From a checkpoint of a small transformer trained on Wikipedia: 14 layers, vocabulary 8192.
Each number is 500 + 50 x the weight over its row's rms, rounded and kept within 0 to 999. Layers, rows and columns count from 0. Numbers have three digits each. The size before them is the row's rms in percent of the matrix's.

# layer 7 MLP up, 1024x256, rms 0.068, rows 390-496, columns 64-127
093:516493582494523514499519445471393564522396450533537520334511419499573567478536585525551509529472510508587474672441543582483510539484498562492489608470458472564505468378450535438486504524533457
100:525506502531511546538495553470478587507517415462506466519503582422599591539516549462609509472563447593527470517526457511489464462479483484468404458502497511485518493518470453606464536530414526
104:521470543523474470461425492498332439563527470496515427496631517431529438515485530521592563571549467579500558490483627498459442470446390482527571531466546513576497374378426509532610450518519485
095:432544560443604458475507506516452578482490497483519511447501485590483507472442514528490522517516504504538454548468418559319495418473518512489412543462524666488538459409504492489515489440460519
106:524454497456500524462495563572514525616434532533510501512488479539511470537478507486512524434548414500520568516431530607442392485473502486526552535504531476508526483494440450574537469530536542
110:546511502463516491542482532514509584457483463442481408546534512579496572492503467454553388503610390507514487465506587510510540631471536411496518524435477581558462555492487469530489546510481537
089:442539449541555487430538477451502572535455449513438521508550585527559528528447500496462560476414527578524486555402582499528491487482542478589520508434546519473363511425564444515479509452516487
090:562481492443554604533525516518462447481490540490502533368542496451578458489490536466481428538545431531518483560485561483470588548402517461433495483448416484556404568443474367562534466510492495
098:443513517565564465446519490482512538557498569461475469414412472550445537533573439561472508519537449576436536447515507504362482522465492500509576576527387569565481402516537560486435520490489459
101:597480489400507547476411534481549492537473512498537468511398524532453526566475616476529445506562591438508469525415489568484465567503480480475509484508444408460506433422423534505590484493450459
095:418477399420604500531487585556549607486557462464533436557464536530466500457450462439431542491456516545625578440494527486406425456453390463505550478442531473485529525424496473597519485543495578
109:540369508415515605463527555530534409574521437453491468516514553523434450527550567457453484565525544544490496497518529500446502506515522435503553565447447439549500537494512473535541530397384497
099:489489473474524540456534514528461455492543546491536488566532596534481612471476488470458444469538423503597468562570447382468460502503352463468517452536482536557501496534500414448606577510557558
098:526576450502526407500519477490429467585502454472597463461548524498545487524492531528610538563495479511466480513418497451518567552334474528519525480430559558480445490447488562479539466517493413
096:454484487533485591581435636490540472525513433488505527558551521557555500519472475456533485560509474534407428494479532431428573549557431475546517493449574511460482514442473450493569539516384495
096:427492483474672466451529434483522520489380487434442480526473539519504436530460524570539567534452508554470528591547455472534502604483465457508514485556504552496532503430471560477498563495496560
098:474519625487463518606530459531466427631467437484492445517462498571472485474648485418662484450529450488492537514480510456509485522550484594454525506482529426502440403515493445475523446620523501
100:465428539401545422445421479496486527539498528472446505477516518592472491510545487476498438432581457467607517514482558487389462683531432534434554561489518488558602442521481542565478518478518441
099:468548436524569496537519493519480480509429510514498458448457530481552402523473467546552554542460478593473577428414440550499575534401538535463444516364486466524558399433427453580461423440434471
088:592501526541509567536466493510449443549521521515485498513590519409447509473533617556573410425443491575565472467444515560524532509501381433483444456443384424561498507455494476486490436422501524
104:502502439392511509433461333467518449543559497528466462510499554543540532524557600475526517496497588561504487524389516500499472460511523446482486466532497535457535488419472466573468507497519460
097:565518512490510511399596442530455468498431435441538466477502530453570463491475521525531618543449490486561499551501549558531521420439537576517617501503536562556515490535548441538411411467509512
103:434442504505537469546425514522428515570415497531477492596482514545378456492548499506502505444498475546579595537471435483456433531454558451411476551498472555458563527475460531537585402555490461
098:567480447445490469519458495573591513525418563514429462450426590588449444536474471498436512482483512523531439570496515469487555492429434557414452583503501525532546510508416515455472553466477390
101:509429431387573535478486513487550497545506444536497522505499555552489505528532505373560595503627608512587446495522528484565431497506509448475538509528454530498451516512519416514523603550507562
112:491458438514513506395575440457418565529497523425538506477590503563514522438515576427571428480539520525501549604544513466387432497461441489472530583555354524591517466479501432471538461549457524
106:477506450444499441475496550443462488520443427474467419520558513435495518492558458459520420431456536468516366571493471515454475473411497553460469592482512411465504507566465559521513584524477478
103:594527503456536534445473468501497520472570481409438515497558532518462604506513474558546480522606455538488534478565533451456536497542549486486422560478492450597484440458448440475510459448484486
092:543545503503551490426537468452517471463433617498541438493557480468444565401525613486602497434449529476514445444441540435429471502431430520339433515463448521572448458456511427510421451496467372
093:494462486448475651526480519565550586455456544497444356549440463446458570426508524467484425499546549432543503450534458435407411498493552453496499531503471448480527558464438476509510533537474464
108:450402480499486472550518474512486459501483503555475491574571524550589501519532442473460545507459441440578450567440537482510531586490632471409536546394517431469461550556420492457587538496474518
095:500604465524517506530444540508497477503346532500495548432493524408490483410515540447471526411432481561493547464390553604476430576457433521513454554442442500512451464397482434554509393479485522
101:497434529495493567459607477514422460499569462412514438521495607520502404510485431494533479483580425485473491565529504438442451520466449504501540502476492554536450553555517427404582567552447520
095:461538526460545587525525512450527445457446437525500446453459565553479465411513473486519444492460532521516424500442625513499530505473426536504560501502507407488458573548466524540451514557513374
095:542496532570509521541477475559466476482537524547481498521584532541643456541560596531517511502396414534503452577561562460516578585428541444516446423405416459544460590541442476397488498488376461
082:470592515518502502515405548464522552465512531574498597390571484481497497629476581456478423487501457495540401552486551591491571551445430552399513472476491538547404521513523489561428550402518518
099:447462445532562569485543418558429522593514505502478492516574581443468484569606569418598488477445475504530481443509439463555499652500442491526489545506440491550479546503487501551463458535490520
093:483433428482531516410520462497529520511459568414517479503486597560446453553472512429579435486590437501621473511581523448462485459490442476423571541514445487539513497490548552550553480534504402
108:484509504490566478446460468500470520499439591434511550423420489591463488474487541484521557490476520563673472552415530428506503576474485546452511539465513465573412465405483463518503488528383503
099:389391456448483476540444509428561505411529499536551531532426515487471403554520578447556451543527564447536451604489499494524488554431495450484480488559418483482485558500436457579609554427458480
101:495394499535543534581482543510464519512529497431536527503479497534539565402545488542537564530576533564508548567571532402453404478555538327437468552501470497513525509481481521457469471499447487
072:501510563536521575485588529535453456469445537432510364512461503440494470484504534489516517452503479569510500550458527493477479531431539463490469540507463541519447509458469518541458474569489496
101:583539468516564615432609468500434444532491481499514511512625574488510626557474554526498489527490484657523459518545521461530593517513539513497541470536372547581493482500531437570515513526491520
099:522522517475568513586499484512463412549445492426458530531470576498485437538478505564589515460454452586467561538476511461498599486529466451415443531492388468539493556465490440428598538491384497
088:457508494472576479502434493503515530487539562431445422488532499528454379469417488479490471516445474559515466506526483493481501461497550549465424505437450584473436501444495483601428507586538599
093:626528465481596499460510526517487579475475492395474563417599479472492492549439510510530517612521440538503491444532461568443470458438439500459413543464510554493485431433414495528514471530480468
115:483504556564507535589477493540432448467476505504530502495536513475585531498469567467617528523505473555478617548425560472550478498523492398403594527483408514631505457408502474460512507581417505
105:458482480444488433518521562526422542477513457568524500443462557581521476552506563410479492488577506479522565575364514505457470455522448508483435514464429527575534517458436552473566445429489387
100:404362513484480522532444462493517456549449438408568540512565486442504458462508472469440510444482556490504512468510477460473525563502348521457538461466494548552532480450473445516613496521474469
102:458509478511520497489574554507513396516504632526515434454566531501542478527449503617523507649587502528520513576422583479523473435398426441519485558442415518457458473516559440497539459449451492
103:535400531507569536474513505509463523570518556521476428519583496475517434544472489497523517534488442520542516585413489486455435574485503392506527532449464534500518441513452455476511492463506500
080:405477503434516574515475481513429474484522494394541462406569511493530430481557487416527523461631505591499503469572466454495482530545456480418536504508521485483465561412514455474468533539471569
093:464534540518544522515389553560498503569484498555555456482524520592571493502523561517578512581510546480499446510494507370356520480407498490490498572439491501543530471494515508440503481493471416
095:526489512417537473366487553447515441595469521480486484446491525471412495502594533544505422455505504484492520536496525454465528653458554496510486533387516515488493485493515579441506562406474485
104:414383543469532429508524584582508500537493536504471471550511559402457406444475462438480516475496466558561569498473561409448472498488482430492584493448500453477572502461428538523504392470454491
092:501579573506475407488514532467515527556471488510617428497476499519481600507455573487569509505600513486521499602449473433510456462531482496440485487521533529443520470488450462472545579553449525
104:631424464398520503464522483487573527500536395504453538441501517484542565533527540413503555539624476475499457525495489535488408469467522564486528609478498575545474419520530400478500422482480460
085:509379433481553547445470548474508474498502470440508549437462553402539495513576478547452502592541561560528550541494480469461545527508528558452488543454539441517508498558517483477558556472472499
097:540493504477551523479554515477467434496513429422438523516521550474608514529455526449612472550527360528526410540535564515470541597494546522504474498492501575518500505468540500474503568505481519
099:489427413477525483444472512556540497608458546491565474485496598526484493469502463555574453549588544490459562450528494461535411511449499451471576516492467413510558358543462427447561532547462497
100:503456510455587520456448491487504417522501500450489412504531532409523474526534494471484360528529474463533449607444435521524466453521426526470501556446512532501549563448449544440576517386522535
100:341495491543469512479577484508487542486293548409498438529428492447525517473462537511441552449501464435531473463517402491460471516458454530516505495491512531397480549480416533500561558467466455
102:499500440525530455363488475458543490587471399496542535491467543486551472593427481469523545510510413528564512480522595473510534550510595532427583543535443511532434451529522480438612525503450498
112:460432521545604508498567441510501492492549450428508447524498501490467529463536512490497512483479509474649437482547496522473504483428433433512513586490513511459553545481497543642508506525459531
100:553508511384497569494497520470533420533435446425505493435496589458486447560506512493497447523473554505435402480520544425369509571468548520511615465478497525478504543500513504458501536478480430
108:601432473525498527549523510577428542509567460534426372514471555556509499458413456448588478550555515466533492557571563463459427476498555488471428562536419529590470531440442394449569481489411393
103:457457498517536588500589510487483481556498480403557485477530446593511502454510558351541606558620466492541461498549559510501518472524493495525505527500492587526477485441489405542516573585489511
094:481418457494541635592489509506483503492569438501460512528473484530472521434513432499462559514492499587475582450492469515535445505514467478505463514496437469579585346466476463554483472468490566
104:421560480482523506478517500524473501656491538497526497420536524538564446522509575568551494493525534508513423561494534498530593469457497537534587564506459438575424416513452486475476489491475550
107:530504474540518579464562496534453444517503607500431302583537601525500535436559552436480480453567534443607480593568470498510507392462504500495482569522452546494480587468524480485477512480452486
103:388503546472555477493468488474443447544556555533520446548447561515454475498644432516501495469569427533475543496475517587464424447468449327505518507535497588472477561564507487484513479505466461
099:488426506484449422531411432534501442527572530458455449532459490439524496482555469404582534522558480573554445546554490551406445520430517525386471501388510590505427441545511503520540498457493576
084:523461478571560508467533577535371468513506490427467500476530561466506453485446450477586550486536484513461530443446588448464574575582509434473464584413442519526370495511624485500488551479467472
101:456487458464465555408491439454495488485447483469563511517508500493556505526481542546545423424478563475570444551474449593516504572506471495494517536514574484502493607404472503508432496547531465
095:467447456488576471481471488529512522586578464480518427538496460582460417474503468391540512532561460588524488503516626484445379557512475404428488590525501545433526529530521488539523413528517612
102:435561425476527489421491449463557538565500507364528409466494515484480538476580568462561431559475598507516427456518458535465451459505550529505385518494495532515515379481533476524417558564483477
094:488541505562534577481491547624460466502594540554477559526587564567521538497466522478452387491467503502505448589536596448508550472472561489473446494484497476557503476474492482513550477482451482
094:522560449475488509530441497468562500554496523488528489466462552493514520491489552485603505440616496503519487428449459561480442559530503509474472505518510492498579414474468506486481527416476465
090:522516539488513554464362435560517533460512446419455492509496532549489446557518567479646529499544445516500447468553443527400515492494451485473527520452507564595604516430508537531478516570386499
093:441518545421559410512562580512512477514514461491431495488488460553557472537485503497539569479576561529521496562487489598450471644535547498492462515435511484521497511485447530560574540432485526
105:455502439382476516476454459465453625502511437444465516504468523452505493493568471515547585445507514572573593551448504486466482502518521533419569558447522510522498488496406473594432504382555496
105:545453551548504516544525525449459484507470556407511493557622563461560581426545585415508528514470484591528482526427552439473514453448404492479526492508495541448549486478521514551538493475509528
098:417419377568564508531588570466558510450449442401400521467449465474509613486496490458479558575568595544479524542486501431512457449509530483461553514420498525503467446490430429527553549467513503
096:503492489456602516517420486563483527546516437574484408463590553588545538508539545467408445548414468479603522538490575529424486485440417548489456528486485513394485509455584507533490467527523570
084:440565475498519467513631523483438524583421601561524449423550465521524533505457471499467430511564512514580549560451528468507513494497499475477545562463498529513517376462500557429506457491457523
107:488472541437510600427500407436409499543507489435534461576450462513549493528615505520503474485565377456537500587542482549516552498486561502498518615538459542586482445506491416483515517526480535
103:510471404510501518455566596482434499508477384522515457514469532394455599505509470529512521485575528549570549520536513508572513476572510455412466520526447432551505434476459495427419465471445443
106:552491506489460461454491459540451379438411524499540482446546493595539496501430481540496544590475469459410473550502521411520481561510539470450517458512459505563487494503361399505543487630421487
098:459508564507561483506425412457493475468501546445470516540528477408499471495544495452498489433561459579510394502478544511416460526473545457442489523462559572537470441496549485466463557542491508
099:426437457430570487444494451470534545578437494392470446515497491459455412429532469406505565429535535533512522545483422509551463481442414472521592580502493515443555505495515438601569498494456532
107:396507637496494474501587484577382521521527463552531395497474525469562498561536523523573474552532471490475500485466512499517370592450520499460488501538508467624474546485524510481431499583503521
100:381559444513575433433491497469455435516561443400472483383531550524419545411535485494440535557587474538477495435546488452465478515446398472448530470401526602475494450475564495461555489490501468
109:523496472527497586461406469441462436452500506453531496516518512528557533492494561464575471513519458537512459479430530472556539482465459520439536525531418528585444477412409401563473420522474464
097:568520487543525538482503438549533537501500482505506447461576573458482461496478550484504473492463446481567501561552540439521539461429454495458517540524537597452575485455474622510393453473557484
100:459573567462463478561464529526437447513514429529550539470452590555458517550551524521495516533612490437531497529492501538503466477492510464475439452457496459457562493452402387569520476503412442
098:413517556444534475509481523445505457493432471493512516548436580469456525542483504479419541506480471591595485500488490486490505546486534328419567584446416534540470508441595546493507450371497531
091:494459464543512547442445588561509521556508543493529483437506480415536506441534576568494488540486466498479494506481505473435553490487451580521518551469478532478541436384513488461411388581514405
103:554482484538567474516483470573491545544388541451470517447438527499500469557432519561510499605451609509570601554477482508561550456496549479497492514451438405525553488472494506514418525513438467
101:458545519624628521523490473455445559423554517492482463455425472578518478394444461488522508565435432476456536474446474584521485546391392540480485491479534540449470467461465563511535517548531535
112:515485526397463579526505536468477485601521465523535426451635607526545553487514467525483494517634490516527551540415531524519512575472415456440587620505557466550497470523483507508519492546499553
102:587498446460480511431556543541516346639502520419512474506578517523486498487563440502519358467518537501477476554443550424490537525525425431471432504463501521547496485496434428492545577496474534
111:437382453500523614421536535530496503439399399531556426552470544389568509489476578475555511517564517473519531598535527526518499513467561467430532494514437492468533565502530505443547467475433444
109:433493483486487498473444518476511538496437531447501472561513585472529552411542597383564543483560524473579465502513483545355384438549508509456422513517513474482551469558486458524527510506487390
097:414424575432499416511454537606529533559537506514505532513544541436537451522524547407463516500447461493503531467517576511461364491433486343534496511475566451446496516504537545556546470509468458
104:426540546370509524463522469543408557569445477516448471547501511481495514517440560484515441480518429451500530556537398501368519629504502507457537455514506508493488494504397495554556477525506505
112:463537472462467435567511480595516510560544545472458491475524576539425505527582471432440466471528423562486472535444593582420479503456402454529479589445538467543504544476529554513516464494492518
100:490524612396497457510433415565506533542461527527481433567567530449512510489542469458469507438420495442524453444478488584485417504512463461473489514555450543502528619402411509548520531510485521
# layer 7 MLP down (transposed), 1024x256, rms 0.0629, rows 390-496, columns 64-127
092:606508490480478437492420563383535555518493505472538525574518399412532520455469500441523510450467514479443522497602526483537514463505552394497503525500526542479502490492542454522478557471603515
092:570485472596590493500495490449533543543564521496494530530554491439536456476546541495507485438481498462554548429492508443565488513497505459558548519544506463511506528441584574517491559489505501
107:477468455405444559428533412445462565539489482552488465578393495567494558423493437492500450439567451470500469448534393506464479472560504494481469576525414568581578554507487447487533501424488556
090:536530457485487547499566549601531411489462525511484474443450550467393496536438602447454514439502523496598551473600445480523538656537568540512405482454491399496480501541497407530515525490523493
107:511486483534429489425453538413540513502485566492561504481596510550476547447549527478561476483527571505469514532481479390528611576572475490411590519486498517519445452451491572516476440481441463
109:498601526561673519554381450469565537457491541469414518595555515530479443552570540513499504438437493466552598547533526530504469521510530446497487460485587472465489545461539461548550569406527488
089:551470429540412528452578390485508424520498547454519469651485396562470550623439549447606649471535394520472440484559438553454593485516472489608556470507500493505493448494535480577540481532570477
096:567375430457424560515525437592466475469441445483443497526471447459554550497482528459556553490467483485512520595482570511428495499493524510510444489537521538538459577451420439531477439542470532
102:564526483506514459566502514601539523445521456501481516602558463494578582476522469595494435539575442466517479474483436501452535541567524492459509481525503504475529476496498497394534475578493478
105:522513484506548506506452499557578470497568470425434552603467565439495447442434500526482439598510558481488428529506558565580543477557473478550486509556512516431469498566534489482561531555420498
098:532532559602461420582487500433517516528555543526435463535535448497534530517524500539585570518537468488538403547488483442584545503545554535474421535568545567584385482476516513559516596514507451
115:503466486493526506454445456408531531455549396534600502503550485560550484576422512425561526562527441501511473438458501446414521435505478522490487549538524566539438467388471446509546537496572427
102:506550482551392521407439457470530575535447566540476595497578456575475439503514561506585541477405587497474571444497401581566534472545517508543507522502551498534545483430463438528489460539473395
088:460453494421400577479499526471500509469454481534500505457571625480571546469433537537485461509517489538522489534402445515492557472532561497355588490529570571440454404536463505482458537511504536
089:581514516451432536426554479556575504534516570434600507554578402513475597539467491530463554493474543557504540481593534486514512516527466518462490481575553542557418474521502532497489463532536578
094:555554538578413517480504499348493557444393501478477516479471469469465509516470523463546533545485462561410525543549571462511501441534592558566507447466525526469566549550521403521566558439520476
095:491494562499408632448500451570585508520499587514499562541497513482575536478455456529412456395435511517508516429474479535599501532437497499499465547518507479449461466584634512472435492481514493
094:563549477602510553509500495540490455463499509574562536549498433523456530469397467606546556573442491530562395463398503494523608452507501447527472557479512507561568579516504436516525529516589558
099:463561523504451513449595469438443443454508479608538599499461515502553555552440452506459433409520584484552472546560560483498549506577488602458554517481500485564361556436599482473499505412462498
086:512540509436534420470611471466609494465392455578447514438482474566464580532474393577424563515502520436403507538535456482439494499466542522454592533457599548461453578535443520539478530498521393
101:492438497526582477471479526460616531489545543592575554526519478551562517458373391540511460547544469494535492467557510392531505438500489591511525557453464475612513562488464535453517486517556560
096:473436430438557523529565474414466559498495518569522554495503560535540540479493499459471545574514527446462544459523518617521432550490450553562552435496497484475547538525474453463494500587586436
102:487456506461455444467498519471554420499479461506429540564521586490522498482409490458413501413478590535476510536603431449471525498515496519519528396500553431508522499499445615509490524555463514
098:436543487453473522431490466610561574575399529537537424453509502482483507479485423578550413523422527424478424547534489496512526456528482491558552350432529575503531543491482487540542516474464430
093:500578594576455451487425501496532513462517551482628413517553484568421501479479490420517407580449350532463498503437575536476508483594501493505546543536465501478532419507515483538513570476431503
108:438538439493469403511429449490541484490500503546511573582556431446502435532487375507511537461527492472511449486507548513388534513508397567460517449454541532445435558451492592549430530483496597
099:504471628499494608527430535459479507458579581581531405483522485465496483514528527505527449439512477409570475400458405479524610505447500468452476616416415605564472576475476472572581583496473568
097:448537422480487561442474532485530547506488530597468583425498536605452502479439578455472453410529579411474499539592504443437482534441457512506573517548461492448539484452497455529520443519516480
089:543533511480445457556523501501490591647428505462442470533493436524545532453573406515463462580471528413460533484516487501445474488511539502517474462517464419460405441526462534473568550422563490
083:438512531498429451499487511458442467452567488455463561492540550437408550455538521564440486458543471526489526469468499474556548491439378574568525462571477480454482490495532566474519492477472549
113:581527567479520475576332494484493487533509477588526458520594553541479426622464455388551503489516536576491490519436454494496367472343433439494468470518533464503552490538483508464547483523457511
092:592460463565450455512567533496510565541608535507507498576516440516486497537406436524466453542555484441589426556532410472471598506568587524495492425578425518509456619532449564530577527480524426
106:544534422395443549490501478507485581511462400536512539447539439570480535635470445543428484490464592536563481518517510544490529477524389595566489494528607411557465528474473576505482531490620413
091:548576561406457483491540463438514489589540508462554544503493524567496493461487538419574570415545480478494546420564503499484545510536473399441483498508505592517411491493533508487498539496522413
099:528501462487481505468519547505499616430527499515491581505466568421504501468499466585438445509494438525529535531492545536456471503346633543538449489500450582538586467493493478467417433505506529
080:525521510535525547489522436452505455551457477427483556605468512542513520499576565546516646432550529512450488410518460404535511471554529418517531579472481466509590491478456478483494431537464388
092:497453529566449570490535444524498488435489476611475421584435506520475466442455536477485524540449538368503570586478531463481557518431444492501525422564494498445466522531443531428592549430491467
095:555476525563538564533538449426438548437452568533527480571519418486472438460498446514553524519518575572427427389442542481527571423453574469554447558605541466487451513516485390526481470535552565
123:615529476528467500483520480496486449434554448505440533485526471529529505463564515474502502539433506466491594611479516548504528542437549470514482496503477557482525552469483506492461470432504542
096:465485546576416463571476530569581554494455517513505507475466488451498475488385471528459431592515433451442574469532456513553517550609474443488501435476499549553468461515560496522405514400549509
103:454420453492496511506541499533527401507495488526467582576483418471448617446574509499420531485495507466390575477534546440504393412615492561585471380503503531429449530458556567510489518549496578
096:520403526436432609480624482629503515518508454445516471482496417428514532496495569542545506550509479487541515590484515493441491535450448444494503569506433496469463529408420445493460438509497510
095:486548477565477495504405499501483467492495529561542524514549434610489517431495462552672443399502490408504516463466615425487542423510439536531567560481473464545554414472513549573564488462551463
096:483427455524435532467458480469547598478458533495444484488444468447554578424490443480465572540516557459502571583516445482463521528516557536537488496447494472580554537471480552514475600478535558
086:488486515514487598459544488487515532490438585492516533481438463481519578438503516502525500440439535473536489421446493485543532597471503606609519549575449456461516477526610558509524493465540440
095:573465554537451531526446384490514446531572407459493498561519381477570512609502525492484493544404606542549509515448524448556522532554494559520562578488462426589441496514475563442509524498439527
119:521527500427531424436438495531542499529451551501565534438480514540420458546497501554497483570526497553468466495525516480576444523499444474475551429510470465515486522474492503505481581474576539
109:533471550528542471550444498576517473501530550466530382543362448484547596515510515471511468570462429485511517509517525498539488438520536487669548560456493448486510513445504442420436502528494477
098:493549516544524473583471503379468600610442471579504475500443391480563476464432584473486443442528503570458567566528537519511533472583456499516442472535486474433444378404417532579508497554485527
106:497520531524406493494460472480418480475562509521404486536566452462522508501490526528476469526526491487530454512475538501555545497445462433401530452509479491484477469530527462587505586506542600
116:435419537449512521531398437499527534538451392532612414512498378481567540437446412472518464601569515531531564501487570525576443565513383505498555533528453423519489476468497517420474427407487454
082:578499485418484519449532499520540514530490458632410484573478404517487586482503487538488510574475497468462493561426588597448492493491505548526445510532522454530469552589449526503487578563572493
094:621600472492528494516512439555573532506538548478444530473472509614426576384513470498523422479494574410437566549502490536555457466445498466431513443445534536557437461472405505477460508461519476
096:444484501503448525530461433449521498424537512540528610497458456531438532443501509550475506490443395434455492514496512589509507551533461503515519423507401388594441484540576402556488487542534462
098:411454515483504518519407496494365538523546500497507454492508336533523555533450447457426540494545557460529447425479505482500444515494471475598543484497370529514491582484524523532527579467449399
104:560425429514524571568449444618477497464490428540441578531472469527552410495534377529517477563551503456545464408534580538546524540530507512523508580473492413508503466432538521547521477521527500
108:497523498583451481535481578547458544506474448492462494506490407529422568514458509546453498474584443534524562413514511561534532515493556553476448469590489572378462459486543428514528521511433471
083:545463476558461486496556450476568445453474500492565544485502446452470557443473545579540471558530496426526521468506492521406480410519539451521507498472467525449526514490441551543442459515516509
098:509499527514527521465450458565435514566472520523500501473546458577473496471485485467484514524509553449633545484547458488455452516539435561522500511528576504528612519479495530515451581490541421
097:404425485496459571470514498531631507559497565453389467547481516531516512538533521473469459494524453450514540525520444485424424463495552455460483467448496488487576507514583437545518465469517512
097:534442609543465551457543534371474512536502461456449462526465540428473569558495511444577556516454476519482477549498427532509479530452556344521545546529405516518549511474551585488472539482468491
097:474496483448453483502568559501538536481533580454484502523528473497453535500429578570540471501528547420593508511527512444507542401514569537475518434528488534463496481551494435540474462517643536
100:481403441531474529506474483499542511505517510533522585493501522540482465442502483440473515538500471517466555454531424601537474489475466523507514500511543493511494592490478505484491526521521478
114:582472569544497511501464542477534482519398663587592478505380461488500428513468523549386490438458505463467451547501485521472520434464541508549497485591518496511550443600392498548482459520464511
096:531543539478438446419556531354521516545507409582563547484506506510435542540482586496531475476456473561491505591451440592455502530539503574504447476518452537535539508544451594506497439487551488
102:447497554512528464502396468524582485511534625532554443529521552588510469464487439528469421532520427531498491541367431448404503586439478448456499490405495513474417498476516506511559508477479573
098:470508588523459452491458612525426548487509483510483482465509471517513497552445461498477483514522440517506504511554512471477486532578514518432483465543439492486459474470446563432562604469475443
092:424538452455461386510422479486441488537489517551571443464538443541503442549498581461479476502527504469545442612455603467554477500418522551524510585518579462478565556541522488416506542512559462
099:454476573466497528431549509455513572439523486480445492535472470540426480465444440481467490457487456509444484575475555487536483558456611460485566483512582490534469457533484423452491569529528537
110:462494391483550512529497517440504476488432492549585435441348494516598574487349540462535515554499637487477554528525576523513434504640492579574481435528515489508592449474519497508427399483516449
090:531553533512434486438513523376600510469468541516463508444482431500438516470503493555516479381540416454400464475525477470564480487456588566551546490594470608494550550601474526386501566427551565
090:523442525468504545519497431513501583542578478554446567561555451441575550478483516519540521508476509454446562456547482481500427538484514530589498407507563486477479544524480541521527571545509478
076:423446597581389500532588471542585496503498456552577532485547419398443487509421574426498511461411497504447499516500473515505553532424542493571469511618468469504487559520470506552440458470457507
103:482510499456564422510465516578539551528452565524461471579553528591479421488430512538478507412485539550472514399471538489452471462527478466518402440466493510473511428580488565518548468514577593
101:576540471591499534569418520506446469575469549498474529483562511484458466510457529607481543441512485551503457490472567451473554511546574490510429495458533468476502457489542455513605473567444510
102:473497451469512459486508455561537457584532434472396526554510623522518476561536504580526547508487538511546482557444460516539528449573487555534490493531439505516501479451525473474525543447469557
089:458580549478533639484526525531473488548488573576463509531486504528567516482471544494603580532519527523513535446545491524437518446483519515509476507477445488577573442533439447490523489495475352
093:522478447585570601483480565518478457479518409508480523601463585409481449441576519516441446582528476492545461486493625548529514513580526499543465526546468520497568499484502539540494429599479476
084:461420488487469496531578522474428587560482490534445587396492451412498567439518410578422545507443560483519526501478559495510512471499533477524503441479489469404393519525433496505486472497493508
090:496528524558341567550563513528438469518432488486546467569527471440457464504532513555513527435512430506506399490468475546455469415511532482411534470525506544525469481536455529511433546516486412
106:500488556500473637461484451535518548461508517542549570550426500456460500440510517516463494490489487516582471577478457496487460596493525477460525508534588488489534470459404513430445473436479441
100:528480540421520476549503490579515471458578494600437489389368440525431492658517518530435529515602458450490504530495444540454531554533522482523502455475526466568553504420450554564475548437589468
097:506582528532468509466542455376482541517472469479555479528469440561477537525493503636519460349526390514425519430508544510517440492472511511514456496484540496411529555526625506468537518471503548
095:475471560438545575539540564465567524485457501488528518533503551463428570463507511494513461508523485501453446450521509537524508417455510534516481554363457434517456489555565507507447497516459388
078:595493482408561536466428431540520414583479439517424457503480481437521485513512531425497506551517509470417500417529510385451525593507453500583509586434536503551457444573509544561440541530549530
110:470620544477477428585516505488429484481541545526477431478508493457530597423477435501616536456498602505412529449499468510600500500431500473502533512421463472476485474524522432517488492494464538
104:491489427544453498485442464558505544457526391449567615509561492644460456485506471509542467575574582484517511588509513433499525508459483454442541485436581542494483485455517506486505489527496542
106:530440568451412427532519480464506509501426540460508508480544459456513510557460465601412575463435505547425487521549435592514467576485529525527530490552438424439522498534517428488556484472589525
092:448469509465505533517495546504429458470446440492493458446510521464444517519530501467573571507512533538499488483503507537467508479490513588524491450512480466414553568451469506507444414449522529
093:531554549501504473610529515517405436520560466580523438501406544478476519491517478479568584547558412494488519472494495508534561467502584556517431513465476555496474455540498415499433498533552475
096:452540496463575446408496407461546465539470493491560493549464515443398491504460503575449460405525443531514427431450494549492523437508484643556518490453537490400577491519528502552520602511650531
100:515555487484451458454494497530466537471467526599583521429496483422491542560533579519529480478476543438497567555477560537472489525489437526530582413639456420489500493554449580500459519565471483
108:511627412563498432580533534465469526455420590571619575507482408545536460533495494509434499468520497501473441460521418444480557539548589513506486521540485492475430573476544663415350548443388465
096:499479514515501505476471475485535486445380594525491557496448492471421412561531440508540529475429523491410439459545472542465557462476573528582501558489452410475417470504478524443467427566503602
096:559473500419404527388476528505483527496507591497490554490474469466438457522482573513413508494485412475520578549475549556483516549461404506491536585535464504411411572538483470561507498619518542
098:494528449523515531446551463544535587368521559506436601571553471573505559457541451436560485469563627477516569516604493459548600540550514573439479509558393507534444594452539449520505532519522551
091:504527515510453456574508558494495514477543426476494566551524457524490466489457495514485462515471404393576454515561465414577510480485498459484487408420513494442495455459626554435455686528533532
099:513456512513470406429597494499450455423577525506536575503536535455569521471481487561521445549474576561531392434473508443456464422458452539555538353526484483452525425512535478483477478503465457
109:492584575553440523457531568441479539521501484443523459492422414478419538470415495458519507583415509477471570525447515485486506502552569571475537432433435485597519575498567521514538472504473425
110:515528511538527350467444475565598495537423515399479575493479418583479485469577409516557464519504479427530600483464554513489510481579524480467502467460506459576467503428530547527465501523479426
106:472460501578454621436494548420557459492508476517544498489468517441541560607352569414509505540440573510482552514495457435522509480579476503488624527537512409522557516532529430491507491404554576
114:551494474466472389524526549530562467458535528404578501529456478531508549555504541450491497452512500504542477432484405542457472504474567483442483393489573513437590515516576417500471465539528482
103:463480561463568618459489557448513525405411424494569493472446501574599528505514467602552456404568486516418481576451486544531546559522481501484528580435405443570516511514527508555489487544513494
095:503449534638511522463542459479542445468429533534485422498543474403493445433486483550532467437470495471538465500473494502480420490470496526468469538533589539450500586539495507486406465506570525
100:513525435476525506555438561527427510486586449550498466522454524527414431482500490511440485501495470462535495464516569439564442445501514458505471532511594502521544445611506689494497472549505548
118:475461509546545503552459515400496577473541498430565495427424540517537502406560408464459551511497512489493587461513519503524476374512453418587467507452494480459458460564423486489551477579465552
093:459458531496511525517432437515351526505572489515475475486482565506526453502563404454492524441469530443499577445528448488483575550472387450474471486536537583465515510539484534494487514481505517